config = dict(
    n_head=4,
    n_kv_head=1,
    activation='swiglu',
    norm='rmsnorm',
    norm_place='pre',
    qk_norm=True,
    attn_scale=0.0936,
    bias='none',
    parallel_block=False,
    init_std_o=0.0,
    init_std_up=0.0294,
    beta2=0.98,
    weight_decay=0.12,
    decay_shape='pow',
)
Each number is 200 + 40 x the weight over its row's rms, rounded and kept within 0 to 999. Layers, rows and columns count from 0. The size before them is the row's rms in percent of the matrix's.

# layer 12 attention output, 512x512, rms 0.0542, rows 0-108, columns 64-127
085,274,185,176,132,276,170,148,238,156,130,172,175,257,171,131,292,195,209,221,149,195,256,247,244,168,185,228,263,226,221,212,170,200,174,195,173,197,174,250,221,159,225,117,191,245,187,219,190,221,153,169,178,159,253,198,151,151,246,80,257,224,140,231,184
095,219,173,174,203,252,170,186,305,211,162,209,237,178,154,142,177,241,208,228,202,173,262,209,243,166,254,221,202,242,300,180,160,113,168,203,256,193,154,179,241,255,186,154,218,204,231,211,197,184,274,211,141,118,165,111,186,173,186,202,145,241,178,278,185
096,205,240,286,205,132,166,166,267,263,193,219,128,75,134,185,247,218,193,195,180,198,271,206,183,177,168,185,237,195,145,166,212,238,309,173,213,226,209,271,175,181,168,268,180,168,152,215,199,163,169,219,221,255,264,192,162,228,273,215,183,205,237,175,176
085,244,210,247,222,140,186,203,150,153,222,202,171,169,288,224,186,211,168,236,180,154,128,113,205,187,234,224,215,176,188,176,201,250,233,256,213,212,161,213,262,238,164,174,238,281,169,211,152,166,206,215,204,199,179,203,189,178,160,285,225,227,225,174,210
085,220,263,158,153,164,230,200,205,161,203,253,164,168,169,165,182,172,264,224,175,189,221,173,217,169,155,183,161,108,185,215,232,220,251,126,137,177,156,220,132,230,207,266,263,203,259,214,224,204,165,159,292,209,215,221,232,235,225,198,220,167,143,177,155
123,157,156,187,207,144,218,174,170,218,263,170,283,195,121,163,234,177,261,161,208,240,182,229,206,186,232,189,138,152,198,227,241,207,244,211,191,224,275,218,184,141,208,232,177,188,257,193,210,204,171,276,172,111,262,232,203,202,207,155,174,152,139,245,193
099,207,182,252,212,200,189,176,243,178,171,197,216,223,188,227,228,169,179,232,247,228,239,198,230,143,246,260,201,194,276,203,215,225,149,188,193,245,153,184,155,220,158,215,192,188,121,210,199,201,271,165,184,225,270,182,215,249,265,149,203,297,186,161,64
137,318,257,180,186,228,243,189,281,261,161,217,153,201,191,177,203,264,199,220,218,212,288,197,257,181,264,255,252,149,212,232,185,158,229,214,162,190,245,180,197,189,178,145,188,213,90,164,130,272,160,193,107,156,203,205,233,227,187,151,216,205,179,181,180
080,270,200,218,182,195,163,185,247,274,116,220,174,87,223,191,239,227,177,164,269,207,210,204,269,187,188,182,252,213,213,166,204,162,293,263,213,210,228,245,228,119,179,121,199,198,187,211,213,206,172,255,202,106,204,207,217,180,224,151,186,213,230,227,175
109,175,198,227,132,252,253,179,219,175,224,141,192,271,208,206,178,146,199,236,175,226,169,185,141,232,113,183,180,210,209,205,154,196,134,234,167,267,185,184,215,211,243,226,232,139,248,238,313,223,181,205,271,243,164,148,181,202,214,221,141,241,261,140,208
086,190,248,222,233,247,236,246,185,187,182,240,80,222,188,253,187,181,219,126,196,128,193,135,180,173,194,212,243,177,166,230,240,262,226,196,170,178,178,182,163,208,207,254,165,184,130,251,175,248,196,198,239,283,155,232,239,236,178,220,166,179,140,183,158
157,156,159,165,186,240,243,189,146,129,260,155,252,222,158,260,163,196,243,178,173,196,158,199,111,267,153,108,187,206,171,251,183,221,249,187,265,175,223,197,241,217,186,208,275,169,279,214,197,221,230,198,249,109,171,150,205,225,94,203,194,160,133,185,271
088,237,252,107,205,176,204,194,220,119,241,148,213,199,225,225,208,114,159,173,169,164,200,185,191,185,270,170,223,118,166,169,257,255,249,220,145,234,249,141,187,157,223,163,206,245,209,242,85,177,195,166,246,178,242,229,191,146,205,204,260,133,214,154,209
114,271,231,170,231,170,160,177,243,186,207,205,216,191,156,143,216,276,152,211,220,258,220,198,273,138,206,211,167,191,282,191,190,137,209,241,190,238,252,162,204,159,233,178,178,232,252,108,169,210,242,269,99,130,284,192,246,212,189,184,165,256,192,260,168
100,117,146,212,244,251,230,186,162,259,206,196,221,206,255,211,149,259,217,174,177,204,178,173,149,272,170,218,178,166,198,153,177,173,187,235,214,201,212,197,223,259,220,163,242,190,203,185,242,178,208,227,188,216,142,255,209,186,199,192,151,172,259,228,211
096,207,265,233,97,127,259,188,221,220,233,226,232,193,248,178,163,240,155,183,262,209,214,192,214,198,110,131,175,186,217,212,212,134,234,136,106,259,236,210,109,124,230,263,119,233,201,164,227,248,176,281,181,220,258,245,287,251,226,196,218,205,199,153,193
088,182,189,238,148,240,209,190,142,207,204,175,210,217,201,201,260,194,228,205,146,174,101,238,136,166,187,216,159,253,172,213,183,178,167,178,226,219,219,223,179,181,216,156,218,106,214,246,245,201,203,194,229,123,214,183,170,207,204,203,190,202,184,240,228
091,162,226,184,166,218,148,258,107,206,189,173,162,166,267,202,173,195,218,143,180,105,205,160,186,122,191,211,181,176,251,215,246,201,195,248,224,254,197,220,148,165,177,207,206,229,220,176,249,150,208,211,180,176,253,206,262,190,205,196,210,207,279,153,205
091,135,139,261,204,153,175,139,225,167,101,137,217,181,226,169,189,208,249,264,201,141,218,203,181,129,188,208,242,284,199,185,137,183,158,156,178,225,220,219,209,183,206,168,143,223,243,178,233,214,175,248,222,201,238,196,81,151,208,219,218,195,212,235,209
106,199,239,237,183,189,200,245,270,218,264,154,172,145,188,229,194,185,218,218,188,172,197,141,185,195,207,167,214,180,230,281,172,186,123,206,243,184,188,178,194,227,170,237,180,166,181,172,195,194,255,155,267,300,229,152,227,208,187,248,244,211,243,115,252
134,237,153,245,191,164,203,216,249,233,211,180,179,154,210,164,192,303,250,190,218,174,250,272,256,172,281,197,174,223,258,226,193,209,217,163,200,143,264,239,208,242,145,153,156,248,236,89,178,218,259,232,111,154,237,196,233,211,218,209,243,239,211,223,157
102,196,251,225,223,169,129,261,142,176,255,227,179,209,202,242,190,192,196,214,178,233,154,171,208,261,244,192,168,185,217,179,207,303,260,209,207,176,220,213,175,138,190,237,258,213,274,211,219,175,171,231,191,188,173,215,206,164,192,239,225,158,253,218,203
097,181,206,158,202,229,150,232,200,182,169,189,142,158,249,244,110,145,274,259,249,138,216,188,166,240,149,174,170,263,133,220,133,255,230,220,260,180,195,158,197,224,169,149,219,154,253,255,295,252,245,153,135,214,183,220,184,173,188,282,182,196,188,232,238
091,224,221,241,163,179,189,195,209,211,249,126,226,211,177,169,160,151,168,165,205,199,213,252,183,230,321,175,199,255,182,175,182,247,214,292,191,166,269,150,263,180,226,196,170,257,192,181,228,228,172,173,180,113,282,249,125,183,186,257,196,191,239,203,251
090,239,178,261,208,206,186,239,263,261,231,218,100,150,236,200,175,246,219,177,227,221,187,197,205,211,224,204,174,253,218,217,176,206,244,222,263,164,212,261,133,205,206,206,205,173,266,166,230,192,204,208,167,171,248,220,217,190,198,265,192,221,222,170,209
122,236,140,200,233,279,262,237,123,206,229,135,225,250,160,216,191,207,190,212,206,243,171,185,173,273,224,165,202,222,189,198,231,144,201,222,213,156,182,159,214,215,224,155,289,188,285,192,205,211,238,165,185,200,104,123,202,203,142,269,144,172,175,137,281
102,228,195,198,228,214,176,240,171,220,217,236,144,232,204,255,200,212,295,166,194,218,178,173,134,230,215,183,237,239,213,208,117,191,210,206,292,155,225,209,206,252,176,124,239,148,205,260,192,257,186,200,225,208,174,255,214,229,214,179,233,190,208,241,241
082,154,169,211,120,248,137,221,148,269,152,258,240,263,217,210,194,207,166,267,198,225,230,106,196,229,246,205,193,203,267,184,252,182,183,231,166,309,109,191,176,208,202,123,202,201,164,235,193,249,269,144,208,262,188,204,216,182,237,117,154,183,247,220,183
129,214,231,268,165,189,153,184,222,272,116,236,201,155,184,210,225,180,209,184,256,170,247,255,281,138,237,245,183,204,173,196,212,178,208,161,205,169,143,207,220,185,132,194,167,224,176,181,188,137,191,161,251,237,187,224,213,174,221,216,206,195,215,150,212
095,260,274,150,179,243,186,242,311,257,156,175,229,161,188,142,117,211,234,175,222,212,239,211,252,205,239,249,171,180,301,269,155,187,263,227,193,190,220,126,217,189,214,212,180,199,192,92,230,244,199,226,94,195,273,190,264,231,138,249,224,215,176,143,166
089,230,193,247,183,185,167,232,198,211,184,204,157,172,158,180,199,200,210,246,165,191,163,197,172,112,255,230,128,201,209,191,228,177,107,149,277,208,210,192,202,209,171,176,155,206,228,137,229,186,238,174,170,164,212,177,214,264,145,277,141,192,171,278,170
086,179,258,141,218,190,170,204,97,163,299,248,153,217,186,212,148,183,246,161,141,209,131,153,158,266,179,247,192,205,165,241,221,149,159,261,207,198,149,175,190,214,225,201,256,201,278,210,220,207,188,102,198,136,179,226,273,183,159,190,213,194,176,259,201
097,187,143,261,230,168,231,181,186,244,239,308,194,173,181,225,201,225,207,163,231,176,95,172,227,249,285,208,209,172,175,177,193,153,161,209,224,141,211,215,229,266,215,120,154,275,106,104,207,179,177,216,157,192,209,222,218,147,198,177,204,209,166,322,269
111,134,334,226,242,154,145,186,264,227,229,226,118,202,173,170,184,252,261,172,170,165,188,182,212,138,214,222,194,215,241,199,217,239,200,186,140,231,207,186,208,152,250,280,157,169,143,222,246,177,153,236,256,239,233,239,143,183,233,227,276,215,190,151,102
103,195,166,205,156,164,252,133,165,194,182,116,188,276,182,183,309,187,227,212,236,178,230,121,196,134,224,230,210,181,133,188,235,270,151,139,166,155,203,160,194,182,149,245,167,160,220,219,159,223,173,208,250,202,280,232,37,153,204,163,187,173,148,211,150
099,222,213,152,189,246,248,164,264,183,201,222,194,224,191,160,222,197,200,263,152,187,214,176,244,156,202,238,230,161,245,182,196,179,104,181,201,208,176,169,253,272,125,235,234,191,175,228,209,192,201,123,235,169,195,205,128,217,202,248,171,156,234,235,148
106,228,226,195,270,236,233,205,224,199,100,218,214,268,200,205,217,133,146,155,157,235,252,180,265,192,240,222,167,198,243,168,241,267,196,176,165,194,172,180,134,173,183,168,158,127,224,224,154,140,189,187,172,232,152,213,237,230,231,227,238,217,213,209,176
102,222,222,178,200,219,202,238,216,170,255,214,193,151,188,217,187,290,188,152,184,156,218,166,173,195,261,191,211,208,229,267,179,215,243,190,224,189,255,221,194,226,210,210,197,302,245,151,234,221,244,187,196,206,249,146,181,178,179,248,205,266,224,292,272
089,167,187,171,215,176,170,221,219,189,146,232,199,170,200,193,214,127,179,215,217,231,218,215,234,184,211,195,225,242,190,174,191,208,132,186,165,192,150,202,181,172,172,219,120,214,162,274,167,199,162,133,160,248,200,248,228,224,226,162,182,175,234,232,149
089,261,215,170,196,177,201,208,135,159,228,163,202,199,182,182,206,158,190,229,209,216,132,201,169,202,189,290,182,265,231,214,221,168,205,193,193,204,139,191,197,204,220,192,206,197,254,211,307,157,242,193,226,117,193,234,221,203,160,209,124,213,249,196,182
110,259,184,159,224,208,231,293,223,236,185,182,211,131,117,253,138,215,236,130,223,249,297,151,185,235,245,193,180,255,250,282,204,196,297,194,247,129,136,200,131,197,138,200,229,165,220,153,211,262,269,255,138,185,207,173,341,256,217,232,165,279,210,149,169
083,165,200,200,263,298,179,182,210,252,182,95,190,214,167,219,211,211,228,234,225,290,277,183,147,248,246,251,255,263,260,216,189,226,166,196,211,131,279,189,215,196,231,179,145,134,229,209,185,253,237,259,102,235,215,201,217,219,213,185,271,177,192,150,191
083,204,222,202,115,197,193,249,245,161,280,166,274,162,202,169,207,209,225,200,204,196,152,191,200,207,262,174,160,236,213,213,226,204,209,180,190,191,212,165,216,223,250,226,184,184,272,162,269,219,213,185,217,122,182,154,198,205,210,240,289,223,199,148,202
105,243,176,183,214,235,195,218,210,139,271,181,198,267,251,192,240,192,220,228,185,151,179,272,179,196,201,213,191,143,229,190,160,180,179,215,242,219,279,179,246,191,183,250,214,189,214,202,243,199,229,156,229,132,237,109,177,193,108,226,211,176,210,234,194
085,239,229,134,227,220,238,209,118,203,225,202,156,166,137,231,238,209,214,133,152,128,197,161,108,183,198,126,214,210,150,245,173,229,254,207,252,177,249,250,210,193,201,226,197,199,184,207,223,175,195,228,237,241,214,231,243,252,208,181,218,195,286,110,239
083,224,227,162,185,185,197,204,208,211,174,232,310,262,167,167,267,141,196,193,240,246,191,157,235,215,206,149,150,174,194,142,198,298,145,135,213,254,278,210,153,142,219,210,193,167,186,192,151,223,215,198,255,178,244,241,158,205,175,135,255,184,164,253,114
084,252,183,235,178,120,171,172,184,195,248,270,233,162,234,225,243,337,211,253,150,160,174,246,148,184,252,185,202,133,162,246,243,194,179,188,195,216,167,237,217,242,177,190,194,196,188,170,161,169,167,174,201,177,210,196,210,231,179,158,315,205,187,140,148
094,180,223,226,240,142,207,172,190,255,206,170,209,189,243,205,152,163,251,195,302,223,170,206,247,199,221,165,119,229,226,176,232,133,190,241,177,168,255,162,201,186,194,156,185,262,147,188,198,197,196,169,198,174,260,198,250,182,230,230,203,169,231,180,253
090,247,141,199,225,246,228,166,209,134,190,169,153,267,172,148,197,220,225,233,207,99,166,159,217,187,162,230,184,177,205,235,133,177,137,153,267,145,178,218,209,216,157,171,215,213,248,174,179,157,240,178,253,214,186,164,149,221,148,144,175,245,185,230,186
092,192,160,176,221,192,272,158,223,133,252,161,183,242,139,168,214,211,205,240,162,131,216,101,226,130,190,222,235,112,202,281,219,188,135,123,192,184,153,169,178,250,178,267,248,170,214,145,200,165,203,221,188,207,252,198,192,219,235,159,168,328,137,110,92
088,216,278,157,246,190,154,180,169,230,203,156,124,276,204,234,219,245,158,189,291,167,191,190,195,194,257,299,267,213,247,200,205,166,236,236,216,166,172,170,272,158,199,110,213,224,237,145,141,182,176,200,202,255,197,276,168,129,198,225,238,223,233,217,234
094,222,293,185,85,225,139,251,267,173,189,198,168,159,163,194,118,257,221,132,199,228,230,223,202,209,198,207,205,284,265,229,223,165,210,202,168,238,229,181,158,195,240,265,126,183,212,169,164,285,195,232,151,247,212,198,278,271,258,151,270,258,153,146,205
091,211,136,227,163,209,196,193,191,239,180,216,274,233,193,174,230,306,212,178,221,174,217,226,195,212,191,206,170,149,189,290,175,160,208,218,185,215,211,269,200,216,175,122,205,229,192,197,218,167,212,208,183,135,209,190,225,199,166,211,195,253,148,291,171
092,201,185,190,187,207,186,179,235,254,198,213,183,164,150,257,247,81,180,125,163,229,224,170,140,243,125,181,303,249,197,143,209,292,197,248,204,213,190,220,157,168,227,254,147,189,184,241,284,292,197,168,182,265,196,275,190,226,218,223,173,206,262,297,214
089,124,180,188,146,163,211,233,208,165,239,237,195,198,228,227,134,140,228,183,166,175,86,191,139,187,187,191,216,193,236,191,215,200,246,192,217,125,96,208,154,201,177,197,222,249,204,183,201,231,204,137,289,206,169,162,250,222,197,247,126,124,191,232,272
090,203,216,235,208,278,190,223,240,232,105,203,205,257,169,137,91,191,240,160,237,205,230,225,204,207,238,219,139,209,248,265,221,158,175,244,164,185,128,214,216,158,205,132,215,277,146,175,259,302,175,208,177,154,137,176,165,270,197,216,92,187,146,163,229
154,196,194,295,222,107,182,146,275,248,211,237,172,131,241,128,290,269,228,244,169,171,235,292,213,161,216,192,259,185,158,196,218,212,227,123,152,208,225,235,167,199,230,178,132,166,187,178,180,180,150,277,211,262,255,269,179,154,263,199,255,200,247,219,163
088,252,221,210,218,132,132,184,244,190,203,200,134,187,221,181,130,196,218,234,252,119,152,176,217,110,147,217,192,192,194,103,250,202,252,216,156,239,239,183,188,234,195,237,243,275,236,154,216,223,205,218,260,194,215,206,220,238,203,175,249,208,192,157,188
096,221,208,168,200,200,145,234,275,211,121,218,241,154,204,194,242,255,224,179,191,173,283,226,272,119,260,234,218,170,195,249,196,167,152,234,183,162,243,214,216,223,153,209,198,134,197,136,180,207,195,195,130,145,223,190,244,161,232,157,251,282,220,206,140
084,202,284,161,148,202,193,246,212,98,256,179,131,177,159,220,166,200,266,175,214,105,195,211,178,154,177,125,149,199,170,255,193,184,263,145,187,131,221,193,170,236,173,236,254,187,285,169,283,242,186,197,202,238,229,182,280,286,167,239,223,162,183,160,244
089,255,226,208,144,111,202,235,224,158,231,208,243,174,208,216,230,211,190,181,108,110,219,286,176,127,240,168,226,151,188,262,246,170,244,201,208,170,138,240,153,205,236,237,165,203,239,193,225,182,185,193,227,228,170,179,249,223,203,180,237,257,182,169,197
092,249,282,162,177,97,157,218,200,228,218,248,191,220,266,255,132,208,108,185,241,215,207,133,244,298,157,165,239,249,206,225,240,242,220,241,117,211,181,255,225,211,197,277,241,214,176,217,212,167,204,155,147,239,181,183,190,168,216,168,239,163,227,175,235
089,228,190,158,169,207,187,202,242,219,142,160,188,299,218,166,200,180,139,238,297,221,190,192,222,220,100,218,273,211,274,106,225,172,139,231,182,241,232,172,300,249,165,127,253,210,187,198,181,183,217,179,274,197,202,195,176,139,242,114,208,223,216,212,177
091,172,222,147,202,172,138,120,258,201,152,202,291,165,249,192,224,133,141,221,167,121,207,174,232,204,152,240,242,198,231,186,155,233,204,199,183,161,227,215,235,170,172,222,187,184,187,280,184,203,208,181,195,178,178,197,163,196,195,137,169,160,208,202,235
081,252,222,218,205,126,196,235,187,143,186,207,130,268,279,188,192,274,147,186,247,254,282,249,215,192,146,126,203,248,172,137,218,225,217,156,202,198,297,194,243,161,209,169,165,235,264,235,135,181,197,289,164,226,230,244,262,228,181,111,243,200,193,230,259
106,218,231,137,265,146,204,155,206,190,208,221,175,180,164,181,299,176,237,168,206,215,130,204,263,201,180,289,214,148,161,160,206,201,258,131,199,240,280,254,179,106,270,169,193,149,309,196,236,149,165,218,149,163,304,252,233,152,242,139,261,237,186,198,164
095,151,225,148,239,234,172,222,189,191,225,149,158,109,226,130,141,157,207,197,166,206,125,164,217,208,173,198,215,236,250,222,204,162,181,211,204,215,168,191,224,166,258,224,217,158,234,259,211,226,236,233,189,243,246,164,226,193,261,215,213,232,188,151,200
146,222,226,213,220,211,193,184,269,249,166,206,257,172,200,134,172,224,231,200,243,215,149,243,237,146,186,284,136,132,224,192,180,212,209,147,198,174,210,239,198,228,204,175,195,237,104,172,220,186,174,205,164,199,280,213,186,247,233,156,206,276,131,209,179
078,224,130,267,169,151,216,161,166,173,189,173,264,246,261,186,216,268,185,175,144,250,192,316,154,211,203,136,197,181,176,206,227,126,177,251,201,246,243,251,267,204,215,143,142,317,240,167,258,135,204,191,212,138,273,225,209,203,145,82,141,233,169,208,229
093,193,247,112,140,179,179,179,232,187,160,158,132,197,298,199,214,217,164,196,167,182,210,173,135,165,134,175,236,198,174,160,192,248,199,233,186,283,230,186,195,237,250,227,220,193,234,236,205,188,188,176,249,277,234,233,126,230,194,180,249,198,158,205,177
108,227,214,235,176,157,263,170,193,180,216,205,274,232,244,178,202,214,176,245,179,146,177,250,157,163,243,120,186,186,170,214,189,243,120,152,226,244,196,164,198,269,177,172,223,181,206,200,190,203,236,234,279,238,232,206,221,237,183,237,216,231,204,163,198
083,212,151,260,142,236,224,188,176,186,168,211,240,225,225,166,201,165,196,250,229,179,192,273,170,204,146,84,146,230,176,182,139,255,180,180,251,247,130,214,182,279,224,116,223,136,291,291,174,178,271,142,315,182,134,176,158,220,188,184,131,186,112,247,240
100,202,328,173,197,148,200,207,172,171,317,183,202,242,184,235,166,247,247,176,176,126,163,176,152,242,218,257,137,184,243,243,172,245,204,171,248,185,215,219,251,215,182,260,225,206,203,198,208,184,221,135,238,174,225,172,229,220,150,206,235,222,239,156,240
101,219,169,234,197,198,252,166,116,158,214,168,159,190,187,218,234,165,198,199,119,179,174,210,216,230,194,156,229,191,112,155,177,181,179,140,262,185,217,179,230,180,202,228,225,203,220,235,209,128,151,155,244,180,204,210,162,161,161,119,207,173,204,183,208
090,171,294,168,147,230,142,207,138,297,139,202,206,205,193,174,122,211,204,183,196,280,237,134,225,228,137,228,244,227,180,192,242,209,221,245,130,274,221,200,178,147,228,193,181,192,206,191,224,242,145,224,181,207,225,231,194,153,265,139,275,130,262,149,169
100,147,162,150,223,247,271,227,158,126,133,150,271,285,233,213,126,138,211,303,124,142,128,161,124,274,118,138,176,199,145,166,168,320,203,111,244,142,166,143,174,259,125,218,316,146,213,278,213,149,262,129,322,234,192,167,167,189,151,194,126,180,144,201,213
102,188,187,165,222,125,200,210,166,228,236,186,284,184,235,200,243,222,175,177,224,187,111,249,260,175,216,216,200,155,227,164,179,209,189,237,196,233,306,203,185,121,199,174,195,239,250,138,185,106,184,265,185,109,281,241,223,158,167,167,294,174,251,208,207
111,83,227,195,218,203,210,195,133,216,189,204,218,187,224,256,228,150,155,219,232,257,169,205,171,204,183,200,212,192,205,149,234,236,187,183,109,207,162,214,170,149,206,214,143,170,130,228,203,115,179,189,240,201,194,193,179,209,213,180,243,178,217,215,204
100,112,131,249,230,155,186,125,208,250,142,101,288,137,213,137,189,191,225,241,221,214,243,172,231,127,161,170,186,177,177,182,274,278,146,205,89,231,167,253,215,205,210,141,143,197,184,161,214,214,151,270,206,254,262,203,97,181,233,215,173,201,219,236,146
095,297,231,158,273,218,262,273,248,199,209,121,144,149,200,204,219,239,220,121,174,213,223,159,223,208,268,249,234,206,249,241,258,147,254,230,203,174,233,212,168,257,236,197,174,224,224,102,208,190,229,219,171,183,199,222,252,197,214,228,193,232,163,144,186
116,221,219,189,221,147,153,118,297,249,173,199,189,165,178,163,196,207,238,241,229,221,203,289,226,213,202,246,174,204,263,214,186,216,190,142,197,199,200,209,196,256,186,220,152,137,203,216,178,160,164,233,204,204,170,199,159,175,225,251,239,239,159,241,151
108,265,180,219,158,189,221,182,219,204,158,208,221,233,206,171,226,215,210,167,237,273,275,226,202,191,181,231,258,204,207,183,194,268,166,185,163,217,250,192,194,190,185,219,135,193,223,132,203,170,160,259,229,190,240,244,190,163,237,175,221,171,240,164,200
107,155,199,237,199,113,205,167,152,234,247,191,208,159,201,202,156,263,171,205,173,201,254,179,178,178,173,178,185,133,203,211,253,269,243,176,186,202,227,259,160,166,203,233,221,202,237,217,173,197,112,283,223,189,222,180,227,115,224,136,141,211,183,107,251
106,188,209,194,183,195,155,282,194,180,206,255,130,172,199,190,200,219,202,167,212,198,180,244,197,173,205,217,110,225,229,198,153,157,212,184,193,184,210,189,161,177,201,237,222,174,214,144,239,229,237,215,225,185,214,132,315,259,206,225,192,231,199,214,257
101,225,247,190,228,196,223,266,261,217,226,124,178,231,156,218,217,218,191,131,245,147,230,175,201,152,197,201,233,164,173,288,197,175,172,228,117,202,215,166,219,188,212,161,217,272,131,104,185,235,169,258,187,250,285,246,171,175,235,238,260,280,213,126,189
103,220,166,218,178,279,174,255,193,200,177,220,97,273,166,151,211,200,171,233,145,249,196,133,256,240,222,220,213,276,262,182,184,154,149,239,228,178,96,213,194,189,220,144,174,175,197,196,170,245,206,174,157,163,120,165,218,193,188,228,195,171,175,231,206
120,179,224,185,199,242,157,245,263,181,114,209,185,202,272,152,220,222,127,271,237,221,250,220,270,155,199,164,176,247,244,144,219,190,161,181,178,237,122,153,182,275,133,234,136,196,191,217,109,160,307,183,180,226,146,176,206,241,217,261,181,216,211,249,165
088,254,228,199,218,179,179,205,285,235,239,168,199,235,206,251,207,207,202,196,314,159,187,264,156,181,157,197,234,149,148,160,195,213,238,217,165,229,204,204,285,196,226,149,222,230,220,184,218,225,145,176,265,234,212,263,127,167,178,229,237,168,190,205,214
092,233,218,169,153,147,212,239,198,246,190,273,218,220,229,243,309,180,193,163,184,222,241,269,209,240,306,226,181,176,208,190,244,187,316,198,181,170,295,179,169,176,203,132,219,249,188,180,217,158,141,155,261,160,139,237,217,207,154,229,204,170,220,196,247
110,201,225,146,170,191,111,210,225,186,203,296,147,209,195,203,188,179,153,211,210,239,200,173,208,256,177,171,247,268,266,130,221,141,206,288,194,246,168,215,175,190,209,203,172,239,193,226,187,229,237,150,160,189,140,188,262,187,238,213,198,196,264,194,238
089,191,146,227,217,235,188,205,116,161,221,236,131,246,81,232,213,197,244,204,142,206,198,136,124,293,210,258,182,181,194,259,191,227,225,171,244,187,178,237,222,200,234,256,238,194,233,264,146,244,131,199,227,199,143,191,137,185,211,224,113,217,155,124,173
104,273,262,195,116,131,173,158,290,270,185,233,199,127,221,176,136,231,185,224,251,258,281,208,228,230,166,152,185,167,233,153,215,214,195,194,133,238,253,176,138,210,168,275,225,204,149,197,141,286,191,283,187,236,243,198,251,238,206,214,196,250,219,223,167
104,136,156,225,239,229,286,195,138,223,210,97,173,145,239,160,153,192,168,202,207,142,253,228,208,163,225,238,217,180,143,157,180,232,198,198,182,186,138,224,222,207,270,178,191,237,187,200,225,136,177,230,176,205,174,190,158,158,273,211,169,221,188,232,243
107,212,206,242,273,220,172,231,168,190,139,227,139,217,211,185,190,194,178,239,170,119,181,131,224,160,209,264,263,298,225,175,161,192,137,241,243,196,120,199,209,208,248,121,162,150,173,237,186,143,272,176,166,267,127,194,237,181,269,205,184,234,258,164,161
093,247,285,157,107,203,187,134,223,279,178,191,189,125,243,235,238,173,238,172,241,206,264,255,197,197,172,239,268,178,136,241,226,192,243,121,163,267,204,179,185,190,120,228,196,182,221,191,218,253,185,268,209,175,224,226,291,194,247,171,233,214,195,164,163
087,226,221,195,174,320,160,277,238,213,117,202,113,245,207,154,144,153,261,190,254,286,263,192,283,214,222,229,121,265,319,187,193,203,141,218,216,177,125,178,152,173,140,196,183,164,266,215,163,270,244,133,143,242,188,139,216,167,234,210,144,207,198,139,170
094,198,116,209,190,290,218,206,186,170,159,138,226,252,174,143,167,173,231,246,225,175,202,175,202,149,251,210,181,182,248,215,147,224,197,243,214,158,164,123,260,248,175,155,250,187,165,266,163,193,231,259,152,198,128,156,101,169,170,224,105,216,191,221,210
118,244,233,193,228,206,195,155,211,170,184,117,150,159,197,186,242,267,250,127,210,176,249,283,279,155,211,243,236,175,146,251,194,169,223,163,198,185,266,230,202,176,151,205,176,220,224,168,250,139,185,252,160,165,203,168,267,218,189,189,264,223,184,170,202
105,230,166,200,119,183,237,186,175,254,219,227,184,142,203,209,235,276,168,199,237,233,199,243,246,261,121,170,165,193,183,198,154,181,282,168,216,232,269,235,167,217,194,228,248,238,166,192,207,175,223,263,236,171,163,229,233,199,194,151,225,226,220,197,176
110,112,240,275,283,147,128,214,219,201,176,244,211,201,257,222,235,233,185,198,175,222,171,173,226,207,215,203,226,187,168,179,145,256,78,157,231,170,190,264,165,203,214,207,140,168,112,192,191,192,168,191,228,291,227,242,156,200,240,154,238,252,182,139,161
102,220,142,254,249,167,235,200,153,269,229,198,182,206,179,202,199,270,192,188,198,183,130,204,184,238,182,180,193,227,150,234,177,221,179,193,218,179,214,260,159,181,164,163,227,214,151,120,209,205,194,280,192,263,166,249,185,272,209,239,181,247,208,174,155
092,221,248,197,238,179,192,215,256,243,241,170,150,150,238,158,274,184,212,227,176,129,208,211,240,216,204,201,135,204,156,225,195,185,207,141,195,191,184,223,156,231,197,235,202,106,231,237,207,160,244,247,263,278,171,183,236,199,240,206,229,252,242,173,155
097,144,205,217,211,214,275,261,151,150,196,191,232,260,195,172,148,200,221,260,140,133,120,196,220,191,163,192,170,181,180,228,151,183,91,215,237,173,174,272,224,264,201,216,234,158,143,204,198,150,204,178,257,238,196,196,166,209,212,168,181,217,167,155,187
113,210,229,259,230,186,159,127,229,175,240,224,219,225,136,176,243,227,222,220,196,150,200,302,201,152,194,189,157,140,238,208,209,218,215,132,224,217,229,250,197,198,163,209,160,149,210,231,209,176,194,232,178,178,241,142,205,195,214,152,239,223,177,186,183
092,151,263,173,142,242,213,236,185,180,185,180,102,191,160,148,41,190,181,217,201,207,233,213,220,242,259,199,128,217,244,209,225,208,256,197,144,237,135,173,192,184,192,271,227,217,266,262,240,208,189,208,213,149,170,173,207,229,227,279,163,172,182,89,215
085,217,245,183,209,136,225,119,274,305,229,230,180,165,269,180,166,174,181,146,211,212,225,303,244,173,175,198,227,194,145,205,193,175,283,229,186,254,219,195,177,150,246,196,187,263,195,197,186,207,161,272,186,196,239,258,202,233,241,191,205,181,178,155,199
097,134,176,273,241,150,186,176,198,235,190,263,190,196,269,250,248,218,235,164,224,228,182,243,208,215,199,256,110,219,178,215,256,201,163,157,256,213,226,248,175,166,223,142,132,187,240,251,271,221,203,207,184,255,200,289,151,177,169,229,259,200,148,248,176
115,233,273,181,197,209,165,144,299,229,217,167,229,192,247,184,189,144,127,173,262,230,273,206,198,186,236,162,211,206,332,153,151,195,218,193,226,216,104,111,255,213,123,215,181,190,205,172,136,130,251,218,188,176,236,164,205,192,217,270,245,150,217,181,200
104,214,215,186,171,200,236,202,143,196,175,205,196,210,185,232,190,256,165,235,181,209,239,215,209,198,208,206,192,192,291,172,182,182,265,188,249,218,191,195,236,193,159,186,258,187,148,142,150,188,205,189,171,126,177,137,210,225,168,176,206,173,164,215,208